From a checkpoint of a small transformer trained on Wikipedia: vocabulary 32768, RMSNorm before each block.
Each number is 128 + 24 x the weight over its row's rms, rounded and kept within 0 to 255. Layers, rows and columns count from 0. Numbers have three digits each. The size before them is the row's rms in percent of the matrix's.

# up: layer 12 MLP up, 1792x448, rms 0.0577, rows 1370-1549, columns 256-287
# down: layer 12 MLP down (transposed), 1792x448, rms 0.0416, rows 1370-1549, columns 256-287
up1370 094:135138128107137136133180108128076120110109132093114129115148127175111111143111127119155154095153
down1370 098:112094137102130109121134148122095122107072125117108153148139103124114162139131121116095096112135
up1371 100:119082102106140087124135085164133124144106165106126140146143082106160083125107124148122100104162
down1371 105:141117146099099161114085126160158147139160115139125142134149142167095132152168116179096133137124
up1372 094:101088094124087140129152089147131121142127121135153122122109134105173118110148123118141112138127
down1372 092:120148153132153158124128169089120156103154178068098129117144098150141131094113138146126137170099
up1373 102:116142089074109108117162067145107120108095138083125117131156145119147157117132075148119146123094
down1373 099:136144061120099117118142099119156158091161135124096134125130102089125120108157107129114127158127
up1374 098:155141119095077100110151133155117138159108125131141127111138091151141124123141145132159170109081
down1374 095:126137082122137065062112122133126095082054124140132146158109114162131123122159095151125101116139
up1375 096:103122138171113137111125113142189105129109108151165103121182118065130134174153114075125160151084
down1375 097:149131125131122140107113120159099127119106144149130152118131166130160126149101101153140130095114
up1376 098:123124131120131098114151096134158143072116123090134132167105092148129120132140176083139189132141
down1376 087:125135102137144143140102108130116124177131133153126096101121167077127170126147135176118078096125
up1377 098:134139114118085092143153111093112127109114166144097112152127120153107119127151162142125100164121
down1377 095:135124126131111079109141145121145117132125152139143112105103138130128127082163171090134132106123
up1378 109:123109148148133131127076151097094151144159153110117114113139162102176117105140124123157100101155
down1378 108:152141105109136111163104206144104120132161152122138144143115104101139106107160156122116152092132
up1379 097:166135111075105074126128089114113132132079168121163123088150116124124106110136124143132147100111
down1379 097:124182068108102134111154142101142110107122143106143140149121149168162108145122098153112109110161
up1380 104:126135100123099099086174101131157107157161138157104122090192132116127148138105109166123141133122
down1380 103:096158136125119110139133138164093132132122096145145097101156115175165164156121135061162093096121
up1381 104:102159145140104096090113158083105130136173125133121113147128099128134131131160109107140121113115
down1381 097:110120141124115150126127135135113150122144126184088110140128141132148138137127138118145107151111
up1382 096:139100131113133142099058119110117172125081137133144119074128136149125131117103104138123051122125
down1382 098:115104128114178151138133161121089120128137097127147144148135146107168123100093138116111143139139
up1383 092:125122149105164157098164150119077153138111145188146099147113124099159113154139152128108125161134
down1383 088:118147118110108152124133171139118151124127144119106152119100141120117134135128137143136074099154
up1384 097:126122146122103147113087121130111150071099132115136170125098128111137077141138141145141089126120
down1384 111:116089106130125131125140113149089145113156107131137136147174119179125133114108107124134139114129
up1385 107:133109156120147109112139078135126104134115160080125213137176143132130073148114084092143131146100
down1385 103:050150149157153139132200121110122136146124093129148110130158122190139147125153115143118150102157
up1386 098:104099103157131080153150107121146128112131137147134159137129105145120108137139163138099142100108
down1386 084:125127137133113084121113164129104140159148132137116076114113124143103119129096139122114118086156
up1387 087:120124106114152135152117106104103127135108164109110106088125080117141155127179145116141095114140
down1387 084:102120128117115136118137135134162149158150098110124136109117107139117134125145115154116123172105
up1388 097:143167135129075129117139081115103131115147180075099154140126132139157123152123146116139131129124
down1388 098:123113180086154114117120117112113150190150110151110114099104087155073090116144133146150119109144
up1389 108:126119156153093124097103110135167166133118126105149132130138115085158143149123123087160135120102
down1389 108:138140140153083166115095137131150133123151140127140102158106153112156150163086173102137140155136
up1390 108:124125093128088110145104112103139147147146113128111179130122116121150165135149111163152134157114
down1390 109:164164109169138114112159157116138096084120112121134099103133170152109150118137116154134128121113
up1391 092:135106097140130192153142112145117138125146114165133123116138131097125126135198136126126110113103
down1391 093:115136154145102111113125136151157114131125137098121120142147115086148151140104139136090096107129
up1392 097:146113131105097160145086119130123105074113107095129086120124153132198099109117152108120148118152
down1392 097:134176143146110141131148126096145152166164140107112149098145108135133148142119101160170104128123
up1393 095:120151080132123071154100142143125139143127080122118132124105108171156167124150135071160149125175
down1393 091:111093170094123138082144124134141114158098127154107148109140091110142088143117124144126123109118
up1394 098:149095120133136170136112144123113131130100123112159133097137115122121169136109147117081133132126
down1394 100:130156141103106129138133125145119147113111132163153136133115110122147125130121109134127140107146
up1395 097:112091163097094115127118075123161149105144163127153097093151183098128104143093142112140121115135
down1395 098:157143080148120117138131133126132102104157120143149128144080111140152100143130109121145135153133
up1396 097:155129115145085111137106077108086148094092165146102145099150125122148139162120156160141113146106
down1396 098:159101173152153102125120100147098159124137120128109131140131145115129119138097134131115148158135
up1397 101:121137133146142096106103129121167135120116101108107137091150142144127118133156135117132121092128
down1397 103:160174132140104180115147080132160115123136138127109109116166142142116150154118163152131157157108
up1398 100:105136165148122110136169108081123146088114176097145130096172137123176110113123140172120146145084
down1398 094:127092070121109136102124148118137122121093184143139112145143125103091133159133103121091122121145
up1399 096:154149154127118124134128081150160119138113134119115119107147134148125121137122127141094094138126
down1399 095:146150126131129141169094118130108156103126144087130138114135082128143122135134154142166120107123
up1400 095:115147128110124124108099155103157173094143152097171125136081107108120109091111167079131158131130
down1400 095:127108142169075154163120056168090148136097149135123116101137148142126112153115112160109125146127
up1401 100:151079100117107134070102130101116142133112154163100135091132172128178100106129105152124161166140
down1401 097:112119117110127131128137176146146093150102122143165099154133167108118086146097108137128097121141
up1402 098:127104118103134109106139125139132170116090142098150131089103090080166117156149118111093121093159
down1402 098:113159160123156105126125136095103103133111161115166129111134149149132126151149126098103119140148
up1403 092:122180152096132115084124105093110132119142105163142187094112139154130089165136081138142082153135
down1403 096:146140128127131077131151148111116093122130120182140132138150134101125114176156082135148159120076
up1404 091:115119085142143121070140091132124102128081160101109105112178125086146140118165075117102122112117
down1404 095:108133161137150141102143124138131097101172089148110120125144132113128177148098155196124115142103
up1405 095:181108140155076119128085088150138131123135133167123132118120114129143155092122095192147107077104
down1405 093:118161105149139083108119165126120084133122135135177123147141114110149125149101100097116131132112
up1406 092:175112127121124087104077079133125123102120154159082118134149099115126100148127104155098150081123
down1406 093:119138121126125107137130135147125144155133155122133142151122122109095108141149143138153136093115
up1407 094:127140153154147063088121131124086140132153164107121133110120076159107126140095171083140119117137
down1407 095:118122124160087138138144108138146122204117136123133133141141126159125153125157122126144111120155
up1408 097:171128131094128132106144144129155113170160142135137133134111090141115123128197093087112121123080
down1408 090:151092108149102151139123087126100098096071095152106142128119129112130125086096159146131177148117
up1409 097:124150139096147140099144128154079160113102165133136081123142123096121115122129162143148137139124
down1409 092:102179124143111098167170099143134147144133133122132141123140130142126134135129086130118123155130
up1410 094:144106129068158123161127123126087136138144182119158117146101150176152166142123126152095151145137
down1410 096:144093116123094133140142073130131063132093170128102130189112137157095147119133131138110137107088
up1411 104:135140083129162043103151108117108139107132117134111178100120100065142103098144107072138089063165
down1411 105:133136091120095159132156096145134088142112108130123164100118123132116139098104121126102104135143
up1412 095:099162125104135134131117095125155140122136119156148130130133084132151114124157097133126086103130
down1412 088:137157151170131110094085137106135142121132109096138091157100104150127140140106142119127106144128
up1413 099:156116141122110144060142173135099164151169147129151125103128090114163147149115115142148087107120
down1413 097:118112095132168114115151150129135077136100136097157146127086150139117127150130054080099113152128
up1414 101:120123139146101082145135139119141139120119141149132179125150132142130132114129147136104107123127
down1414 102:121119132103081106114092099147173120116117165179172092092076119095139185134133121116157116090096
up1415 103:163164130107122105102141108127112127091135150134149108105161132118144130113152164139142110149099
down1415 102:104134173101150156128136149112116062122126135121103094099110076105138110099131101124104139105124
up1416 099:105128123068149085149114142201158134078108123125143106158108122161098145140138142093154129111173
down1416 097:148144146158088118170106135117115129137158162122125104149127120156168101075112128139132127153102
up1417 091:119173144133154131124117143110122133171102163095127113137130127114141158116169187135098136182102
down1417 088:115110076122132137135162159119132097113154097162149080121081143116108133102084163142106075093137
up1418 099:123131109099127158073131105135141115154123147139134120138146131119130131128181130147131143139128
down1418 099:135108162131117073144113122123111154097118159118166147133125108102159088126086177164118095095134
up1419 097:122093140102105099128129140116134104152112132100153133131152164163150133132117143153163175119151
down1419 101:126160135122164124125119097125106152122112176073089145145121101133091138090153117106117107102109
up1420 099:150143129128142093089136105122147148130152134146141111132162111128111154135148144130149136110131
down1420 097:104114136135095159136135127097146159124133125139143112081170114127108117160142100165118149140136
up1421 098:135143125146092128111161083109153120133149164113095131143112114073120137128102112091162132134111
down1421 093:117150097154129130133154094138141153100144171132153156116164156101138172123102132124116144142138
up1422 108:081171137152148135154105135093073170132147184182082104119120147107171124122129121104154126099117
down1422 112:108131126127101148122144120147148121109119106149070113128106126140109175154144118151082101122152
up1423 102:159104107139114139108148136107131119141129176111144105105114140139128089139137127154157152111138
down1423 101:133115112158189113109093159126141118171142151097157147100088122096089132133147172136079096098123
up1424 107:104147123123126107118110127134109107127103134130112170107156129137120134096120122139153142120141
down1424 108:122154120089119144127180145137208121127124102163130124139129125111092124132125095140126150124152
up1425 120:128178126104107110092157123113093139108098148150132177087154109166119106178114182143137127115139
down1425 116:138110132118096159163132087134111124124120132115140088128129108133141129120108156119130124126153
up1426 117:101179087139105143100106134083148116123127116133139135124104114137130098129090158120122070136102
down1426 114:106138093100121135162115133122118115111118152131161105122129165144151132120115141144144144117116
up1427 094:139150093122120088072128114114119131115140080087162134150139132138142095153155114157134147128073
down1427 097:119161101115143149164144177132102104114137103142157162078116117092140152167079122147136081107151
up1428 095:108139125137138097132096136121139170089174112143156117134131125111152107130155161134151139107134
down1428 086:152191120108106129099136105112111125155139117147159172060108126199122138172124123110125138110107
up1429 108:132155114141118150149136084083123134113126159136134138134189138123125124127092093113140126124170
down1429 111:119100105130147122148107098100125103113142124167130123122092111095048153123130100108141117117133
up1430 105:117128146115099089126127102144144154064143151146139170100137088165115110156141132113120129130129
down1430 109:123139110144125132145138128145081142117150157119118123092102146112151154063117130166099123128113
up1431 110:121115142111117142145111153096137160128151173136120133101093145142166102122143104099114082145146
down1431 110:109149134174096111124075150087193126121142123159135063147085154129113131135118082091110134131124
up1432 107:098154147114124119088150165109114141104116132096157145110125088086128113129188120092152129128110
down1432 100:135140100156139122108166096150198155138112077076152093114099161092102114127133131154155160148142
up1433 101:131127112122123132154119110126128136113064113112158070108113104149164108150178107074120163096114
down1433 100:167139121126113139110135116127111107091162112120130155116151146086137124132113141157143161136116
up1434 104:121137110140127123133136110114160141156105150147088146115134109122079120132139121109108111080154
down1434 106:134144134184136109147132122158070175099152114122169168127143173137144132095141129126142110145138
up1435 105:112109131096127092116106086074166163133162150169110144132101092146169119154118117103160139093108
down1435 103:125085135103122063134086160130127136169146136115112122112088114100158147135157143165162091099129
up1436 096:098138135137128088134130096126156120155099144131145096118146120091136110156140145128116118127118
down1436 101:094118128127134093143122130145118094184122121144140141130147102120121080126114096143127069136097
up1437 097:133116159101099095147145096123104179090159106100141133126129163168099170157114124120109122148128
down1437 098:116092114126134102134057135172095126144122058148071128148144132142118112111156106124132106116117
up1438 098:151129168112143105117118127144115160114083094105130091098126055170104137143174134161127089161101
down1438 098:096143133205147113139175157081140162115138157126152105094146177130101113110139118134087132141172
up1439 093:084122073131134154096170099137126120155140160149148140138086156100145130157158146101124129157138
down1439 099:115143135168114136137112101129125118149159129076125116110128115096130110148092132192118142155138
up1440 102:147069119121182146107134067127124120102142145148144144096132107156131157134149149096123123136124
down1440 100:096141122140179122154130165138110124119108158116145116121110103141155159152144127131137120133135
up1441 088:131133126078123115123137137131118122137109135127150129116127114144150120150120141093177122153138
down1441 083:141097120138118153120100137103159103161170120134118119114150148162106083133154097123094125114136
up1442 104:139126103108122109076098128101144160067110108122099100123153111114113122170129136126157084141154
down1442 110:098140151107110135108094095109159137124124104109123122143124109175121138158140098096126112106119
up1443 098:071117120148129132105145126133093121136096118133110145125129140149124137120167148137139075120110
down1443 084:130137161145133119137127156116162145148130105137132083138108101122127101117141137102173110114140
up1444 106:102152113177120148096151170090137168163129160110119112116095137151112119139146175105124090093099
down1444 108:089153144160134121132138113138141142121111087104171111070095137144124115104144176115147139147088
up1445 107:125159126101132084112123152087109141152114182111141165182132087118111115142128149102092154121071
down1445 106:134129147080121119137132172128128156157117159095144122139099098127109143123132147094118140153121
up1446 098:096126115110120115131152161097118122112130136144134117135105147171128128136140171093137118121095
down1446 099:115124137116144090128116090116159128150152098154125131144141106106108128160129110134096163095094
up1447 108:172130082139126141102071137098147124094182146113114118134131099103140118119129142100124152079124
down1447 111:120122128148066132105095120148079143149116128134124128125089129115117139146085148133106099151152
up1448 098:121148095125103111118111124111121138129136139139181109125148114139129084144145145134129107136067
down1448 099:167117074104149124128136142124117095074115120121136160098127163153121141142158116145137142095140
up1449 105:066159129125106120127107113083126130147155100142136137098162136122136160141137145116086136168106
down1449 105:141119124137158127140098110129127063121086165097187100125165125149115128097150109103133146127159
up1450 103:158108104126123103134136064063081121132125101141107105151136124151136124117140126107110148118169
down1450 099:051131130130110179142165088169117123125150086085134070094163085088172114175122116162119145116150
up1451 101:127125158134113145103142069139153145147162160118139123129159154129152122108105114127135134122132
down1451 101:162150167130150180119112124144084178125146155148135170116151109082108131129109104179082111115127
up1452 089:095110152110142147140107123108146146146123101133195162096082136119174084158114129155188128113113
down1452 093:187152152150138112127137159080157159150168121142092118097141153071147120127112127102149121111158
up1453 097:136097074110131143118100148107115152136062175114111128122102110169141099122134150108137087102091
down1453 097:088140095173145132110128111112123137123141149132148146119142150105135113155149124135110106133164
up1454 096:161158110113107153120112140140106166126142096146151145157129147087141144138179097073144139064113
down1454 095:125136133125154126116158109113151129131113134133076122137155094141147130099103141119098152135138
up1455 098:113098157114125091137135106123119139159120144132148185119185128124119127125131138100116117114112
down1455 095:122132146159133113158155121167123120134110180117082128160144122129087123087130101123151107114098
up1456 109:108151116152113097138121089089111164115118140154144091135120127169147075116150087138125097107114
down1456 109:121127141114131074137100124133176160108114131088095178141111143140130153153131124184138109136153
up1457 107:170151099137101096138104102088143134163095180124118107111146078194109069104114103124133119131116
down1457 104:110145114091109124128107168102147121153159164113138127120166071062132135144133148096144163091152
up1458 101:108121062157162069102131156104139142142105158136160104111138084105161134103142109098148141122145
down1458 105:140160122147122115138164120132085156094106115079118143120121122143110099144136088118094096134109
up1459 087:136136102100097148097116118115095105154120124148085121084092126155122105132158126140146125141120
down1459 082:109136127132137101119139138106162159189137123137155117134115123109118139119184123180107165118118
up1460 103:129149134084114160131099147141128143125144148136139177138138138074130129120157164131119113075111
down1460 104:111106120111152170117112134171152126203114137110118100138161125150133083117121136146107137149143
up1461 094:148107161132113144114125107092125139109100130136123135125125085135120117153110126159153109155069
down1461 097:122123144147120121137067152129115154142117077150130117131156142061144115131115128133091121161154
up1462 097:125137102132110115129131107120116122133109103123151132075162119118106175159140141135122141119111
down1462 098:148123152120123124093143127133144099161093090094098116134106096170093133096103118150123111148114
up1463 101:143115143144124168125139123108102142118152174110101155165095137133150132155121123123095126113121
down1463 099:132211120119094142113104144116157138137134125127133086090110107164122094155148095117135115132116
up1464 099:113118095046093094130116101145114168094120106169142130123148148147140118164145124105109142104127
down1464 098:132084125146118136109144128132178122139102131076083105097150153146136090110164156141163109109146
up1465 107:116128121131135146164155102129155152123099119175123120095138085093148137114129096115151115128136
down1465 112:100129090080129182109135139146127112101148167156096109151130114114139118116113156104152155122112
up1466 101:117151129141093111103130066137060100138143144139136134116091125153120134136137125135093140163094
down1466 098:122123109088156098115125125108131139138106144076114133095129096135130098115112059100164121103143
up1467 098:112100149101104123140107107109148162099117179178092109163124128157139116129142152115130145132144
down1467 099:126144092139094103089131143144140112111121193128134131103158147118112130154128141104126103145130
up1468 094:151097129098121146105122117119151143149115111151150122137137124081144107114179155110138099107111
down1468 087:091116148137129107129181104135141110165128170117086118134145129115134118129099103119107159107139
up1469 097:120162085128112145162125120140110159158162146116081131140136112104077147100150092088171159110102
down1469 100:174131182182145102117104130150094125180115125115136109147161119115085155129155101122082115137157
up1470 095:131089152093119161139111083156127136140119134131149124080123130132086152137176104137149173126122
down1470 092:125145109131108124117189129110132136102100124156134129102113108137174097089131149116133119119124
up1471 100:064141179144127140088097136137171153121113157153094135136138111155151132107138163103108131085173
down1471 099:146147130143112085168152142122121136091151109154152087091091137117165165107147111162126121155099
up1472 096:107110138106156132125110096139124152119140113113141117140134106131118104123112149085115138145112
down1472 098:108117135123100116143131141144121136124127140151109113109109129126082167164133124118111097121121
up1473 101:158122120124093106080110137132109135120132140143109151117118103145171168182143130132098134128142
down1473 101:117096118137070120141139146152167130148130152085171114111102128127172124109079117121141127122143
up1474 095:117154095154109126145083155130114186111079115146142162094144153093147130090092141112111154113088
down1474 097:119181117151114159118099110124111108051095117122143114111131125126135088128118104125113122135090
up1475 105:121137122120103117153162048105151132080089094125087126116128115098155111122135145142091145148140
down1475 103:133116094080099139132143137100129104129082139095158141164132147145122131122120157124111112105136
up1476 094:164150139149148110109109112151140132114135103107127130154144098092158131151140129157111102106126
down1476 101:129142150108087125172138127121112161150083132182080150122153159179143095131117123179196131138120
up1477 107:142103116123081122122117069108092154115136155130165115100143163148149075117164082112119136114126
down1477 102:145128181128118158094157147111132133138161106145098112117100078117147099161127102112154121190128
up1478 102:173108104084104091152157102144153171124113161107140135094141141110167166091138162124069137107122
down1478 100:147121122142183143141149128106163149113140110130085150137130077068108130131155105108125127100111
up1479 100:132113144109150123123128115111123121057143159128093137130109144134110149120151138106161144122116
down1479 101:114140105148133103170116096165125109086113141175136124129128132162146137113094141120124141145127
up1480 106:125144133138102154116110126145133121141090169101103113125138054157120173166114138088172125143105
down1480 104:146095098147161122115166112101144137164163113107148127181152135102137151131136132086099177137150
up1481 103:133086108094120108124151126090161133118093159115174164098132107120146148117156148174099104117123
down1481 102:153115136149097142075119169127133143168106129163121105111120144114135126161130125112130116146132
up1482 101:126112153146115143128151137137152129135113143133093115141121121100179122131102128170130148120176
down1482 103:094189133100148128118106105126128140112154100097135113120125162167132123132148124088152132126128
up1483 097:128105147120139102119139099175159151143097124126102149136146083149183088127140139139118102112133
down1483 100:144116136142120182163140111119116108125147159167128153122117173118127143108196104117084180126152
up1484 092:152097136130120173116132123124097130165122132155104161149107058159124113149122139104143104123097
down1484 097:064140187157090161130161129143111086173107139100108111139124185145104110128102125105159132113131
up1485 097:125107136150143146127134108150085141141117117118148116130119160173179097089186140114110110104115
down1485 097:121116168121125153100145098142146112129109110147136127106159105113100129131080172152078162111154
up1486 096:129095118107130136093139116122139147122123173145115122087106133137168123087119163128141137191130
down1486 094:125192132103118136144110161163114124146124129122155148145147123152098174140124110073162141099118
up1487 098:103111085113119103132135139102170120135158121102159140069120091130125100095117151135136156146122
down1487 097:136100110080142122110095127133165111148139124107109105158094165130109129138181141099169127139106
up1488 094:151156108116098114122107139146094176132119144143105151098106099198102135133131123134115112158102
down1488 098:159155138134108143144108159116101141167116172104145103147106110150113153119142148133127154130157
up1489 102:161144110135141133118135102147078126149102170147127131124114143179139165139144119120121134126089
down1489 096:107135111120088125165111081165168169112102129135116108120114095168086147137138152158112087121179
up1490 097:130130114119063138142094128124115121123079154131161149099136129143172134116163134123140102120092
down1490 100:122145161132132131133135106150135145090136121115130116136153096127104142148118098132131125144100
up1491 103:118150104111099105151105097069161101084090142104102157101138116122129166145141101114124139086153
down1491 102:077157152125152126168146174160149147131138083125116137130086146143167115125106143138128115101068
up1492 100:191131109108126109127117105159142156115091190130092131126071140123127112149133146132133111133137
down1492 103:136166130116126135158124109108115142107123071105130139160117139122112133117118122134152112145142
up1493 096:128135131105124097122100116123088135116110127119106127140149135112137093138149126139126121119153
down1493 096:119108118112104151117133135049157132083120116130140171124153186106143169068138138117120155117119
up1494 097:088093064133102150135117096121135127123141143114101103131122094120155143169153158147143126163117
down1494 100:121090114116109112112149110148138075119113145110108103111116159121132123101113162093103142142090
up1495 107:128141100107125114109152150113132132111145134114140158114103118117107131117174103155128120109123
down1495 105:120134141130088118123100131195123142137175139164141101095104131140143173103081067114125126163132
up1496 104:113132104121114153103105124134139138113079127126091113134123118154136123155151101150143124076158
down1496 107:123129118102137144100122126131114128154128122117105132108116155157123119164093119124156172130166
up1497 092:161150105101136080124142135131105141160082173116097164092151120172152112134164175134121110115140
down1497 093:171103108088134158162151118144181102126134137130166088103129158163097102136145210111126155078114
up1498 106:187115103121086123092116066140121143135090109174129100159110132123165148143142126145117147137095
down1498 108:139137129162133121180156072121112102130124100093080078132169134171117095135142108145090118166112
up1499 111:135105125114098101115138145097158140129145109145167150108133130122123087126147110085130134127116
down1499 112:153120137130084082120100102091119143150140130162120126171151145172128168146124130136155106141143
up1500 097:147159132095119148078107106113138138126078151144123124117163123135110140088147168166147063115118
down1500 097:127102140114154139073146124169114137171133114131130145132081120064146147130149166104131121120131
up1501 113:110137148139130101136116130077111150110127170114085131098128134124109134147121151172140078124113
down1501 111:114146138175146117149119159138133152090149124184162122135126034115146108112143102121159109152110
up1502 100:107111157137112101094115125079156139094120125145147133133109105145144113129166166157138126111133
down1502 101:112143122088134134129164137126105107129121160187133116187164146100109144109144115097155114135139
up1503 096:128097137107158122129123160176104119101145140073129110117082158080126129134120130133158105125098
down1503 095:110118161118081120133131136075057142104099134167168151141093131131108146100148143093086117148180
up1504 103:140146112123093125125121118083129148160155170107157130120144112103151107183154148100131144123091
down1504 102:130139093137181157149120130108146137161110130110106128169120168124112119112133156099074135077159
up1505 106:158150082167106074120152115100120118160114188126131140057111127118139105121168095163135144129115
down1505 104:124101136133155115162121105101150123111087154166135141114139144139132096122135151093089164116093
up1506 105:092093103139051085099140135107135124116104155129160184147099051124146123125150161152126167130150
down1506 104:149118076090136125169139121132117187115139098111179159113128084162101167109119129142120146118145
up1507 098:143103086099131104102131107101117134117094145132124131115128148171132125139122128120101079158128
down1507 095:093143134125151137122138088149140147120145102147149141089107135130159128107134108082146116132125
up1508 094:173112153099089119144136118143118150131093120089112097125176120152130114155118141148135140131141
down1508 098:076132104133129121103124168109086106120099138176120116086120155091136112111158118110089096114090
up1509 090:129112123126143121128128132115096108166113127122173165130118104112175146119140106153146133135136
down1509 091:144121146133118145129114148062082135165079158137139140133159075179115131112130116087118128144102
up1510 111:125102153124134141099143112153117157141119129108150139139170155117136096151161161102120136138113
down1510 104:120113097109126082177113158151098162150148159136141088129137130115106112114182105139143110127113
up1511 095:142108112121135110124149097133165128106143135095161137119136085114114119115126081134070145120131
down1511 099:119112110105116137121112132101112155113091115156103139105135147160096138124126117124169098116130
up1512 098:147074129119129158119124114101137095128136142131117181137129122132116091125100171122156103128167
down1512 098:120084121107108159077147141141125123133160167092128133138030113137135086162148126149103125125119
up1513 098:133109148077113100109179098180139127127178169120107089124141147158164090118094128102101118114120
down1513 100:125110109120152109115127158117130161160108136127123113177128117111130081108187145152076137096118
up1514 096:151109131172113128089093114099094117124121156153142127099124097131123129126169128108108137137128
down1514 099:115117146145111116137167136114119162151128190135116106120136101147120164092134130124102110142133
up1515 097:131091085142091106142145100141120183147110162186134149102167141128162145115118124159127093085138
down1515 099:139141121087163157039121168139154121139158167174125085155112132126137152171114114122164133124107
up1516 101:090136131131091139147101102136130131133110121115114108133153138135096108115130172132103112156152
down1516 098:142136129152178116107160141096109118079130096132115133101105146120134163123142097109147117107138
up1517 097:137166103113132126129128121101103167140109083116114108071152135131091107128177148105113119132127
down1517 103:131137153085114117121131112119112106145125108132108162166111111141120138111143070124123135113122
up1518 105:159146099092114135134094130141118156096140129091166106103099118159107141105157138093107123066086
down1518 105:098094111163122183098091143095121117161148122109165144162112132134115087141139111111118119190145
up1519 105:121104139131135161116122054125138179149109110124103119103165136080154137107199099133141138131135
down1519 107:137180117123131133113154168121156121151094137138160130108106129143160159128115149111077150079104
up1520 099:142064139119135131147125116133156158135086128126146130138186120101130095119159118174077133068137
down1520 098:136129112119126136117116142113150124132108118125146139095188159146127164150118182101094121090164
up1521 093:121148131155093113114121124136135121168108093139130174131122107168088108143126098145106161121137
down1521 098:151132142150105139107144113084144149106115111125100081121130106116147130151159143126149163144139
up1522 105:160113152133141118146108133133134144126152152095119139123113144139085126116180132147126128086148
down1522 102:111102124123084167161118152127116131130112094112162090119144130112100148125140131100143142147074
up1523 094:099159113126135162146147113115126201116125155124149103133140099108141137123137117120120132149130
down1523 098:146114117175116075105106091183084161141083095125103181118132121156125138153145109155117126110126
up1524 097:132138081114111071121092111115159155135092102111178186102138070117089138137120143134119105078127
down1524 092:126188146131152184120115070127148107113144134154146138151145149157124092117112152116164138139135
up1525 089:173118111151156118129139107115134135172119121133120138140139130138130151122147166138111116141111
down1525 095:106143089108121105134120164118128128085148154124147111121137124138102143130100101113149110105130
up1526 102:145132148134128126139097129108084176161068118108145155086109117136107136129150101131168116125133
down1526 105:162153160130093137107154138133111149122104109102124112133127110195116128102151147138166131119138
up1527 109:118112147105164109115145114132124177151142106132124099109108102119080119096154105083138130110094
down1527 109:142195109134095136090122115134129153150142106088143125115094107149143146116082120154085120126113
up1528 107:109157142162138125110133126094148137086100103159125125095135117117141155090149133178139140113124
down1528 107:117148106170133122126137114125118148125119149124120134141126156126121145155133143120161140105160
up1529 093:120158134127114074140110135087131121125135119133136160082114074132123090131122112136121128127166
down1529 093:152106145124120129133124110153109123114127126148120112164157163126158166130128140131122099117117
up1530 108:140125130087116145127119101141107125114121174134108123167158122130125125121177154105158150126140
down1530 101:122169150114131113115108128156117143130138103149118111109117132087169105113117073123135119125148
up1531 096:081148131136135137125122110139100145065139128102152076130115123173110108130098141107114142128150
down1531 100:152153127155074122130120101091115139152152164121107107124112158096137111102173134168150091117140
up1532 103:144121126066112109082139124102144125114101125160138152115112119138134132127171071152097121127124
down1532 107:162132156148087145143130119135100129132144126091150115094131168129126127159116131158117132095129
up1533 103:159081131113136135152104117108128156124106128154108119094140104082137127130113166142150077120131
down1533 102:151093131111114105136101151124129114149118134145153134164113066152115119138110084062128113125107
up1534 093:105133147106133111153175120109146127075095159163110150077180109139119162109149142142118146108109
down1534 093:148103080115163125118097119122127121121125137139152130130109165106123091124128095122125164130149
up1535 102:137102115132067123142146095121082164162115226111082156091181103147145135115149096128152143113151
down1535 108:156111112099127113145121103115154102151183119095146139132128110129123112115130134106163181152154
up1536 107:159146164143119130108113128108131149129151122132099134114120133121132083155110142139081132135118
down1536 107:119144106113137096204089095140135056123081113143195107153153147124106109101114093132122112136165
up1537 097:143176135141137133123125140118102176103135112124132130105139155139116149182110099137085101116104
down1537 098:118114120105110126124108130156072077153115168114120119147098134119130128134138129131127087133128
up1538 101:140143076144112076120124082139125142129135129100090121121108121115112108098119091178106091133112
down1538 105:111130136125130153118098095160114124137172110112125114126111126105136108114164091121151165128115
up1539 099:114151079060093129125125114160135113115119128146154112115150114110150133119126122089134189081117
down1539 093:142102112146155111126129142092102139162152160112075150153107142166094124174117132149108095124125
up1540 110:087189132094113145105153156129117105133125099122147128089112140114121126107149133163065124118118
down1540 108:092088148151121139141113138135134139107140115144117091144124132086104155090112132118150107155120
up1541 101:139145161099108118079157111153129089121111111155131122100160089097123090152126104110103111126121
down1541 100:119093126095095160127151114209187083128114128139137124172084108154122122120123117101085121164130
up1542 105:127145126104136128149106116134087117087129127111103092101161159135114100142115136126125098085147
down1542 100:132118087120116136098159110107152095069132106132120131137114143107099090091129093127142098187089
up1543 099:117139079099157136100155131150096152132163093137114096077121127172145137105125156148142153130106
down1543 102:106171159159151063111160128150127141090066143179134122149161099124118116085132139103113097178132
up1544 078:136131085105121167132131111128139162174127144121118140128117100147128143112137165146138105131124
down1544 082:112136105135098128131118140119114147188107153129124142123119113107125108148133108175113101096126
up1545 099:149112120133095119125146094130095154099132124142159133147166132148147132106140145098137120079138
down1545 105:118114167191103139102131143146122159151124116079069107088144119098135137163090089121133126094139
up1546 096:136133118116115136123130126152140146125131161143097095128153130128154120105094100157138129082118
down1546 095:104130074114131144156103143119126100126103126142134105104167142128132102124146142125128128167154
up1547 104:161131110092108131153120120122126145113108136131130126111123124103169139151094168155159137152130
down1547 104:108094140135121108145117118117127158121142097072137126109121122152120150173142151161118101131103
up1548 114:165140187122140117141100125126113114127064157057124136126167125143123139144115139161129161107115
down1548 110:134140153121184123140148155150144162158107131115140142137135158133133133133139097147118154112163
up1549 090:088121138057132106083107107162092119129139147125132151108105160181138135152134121088159135141106
down1549 087:140113194159148124164153177120097139111135150098124112122121105131103103115139120111136134139122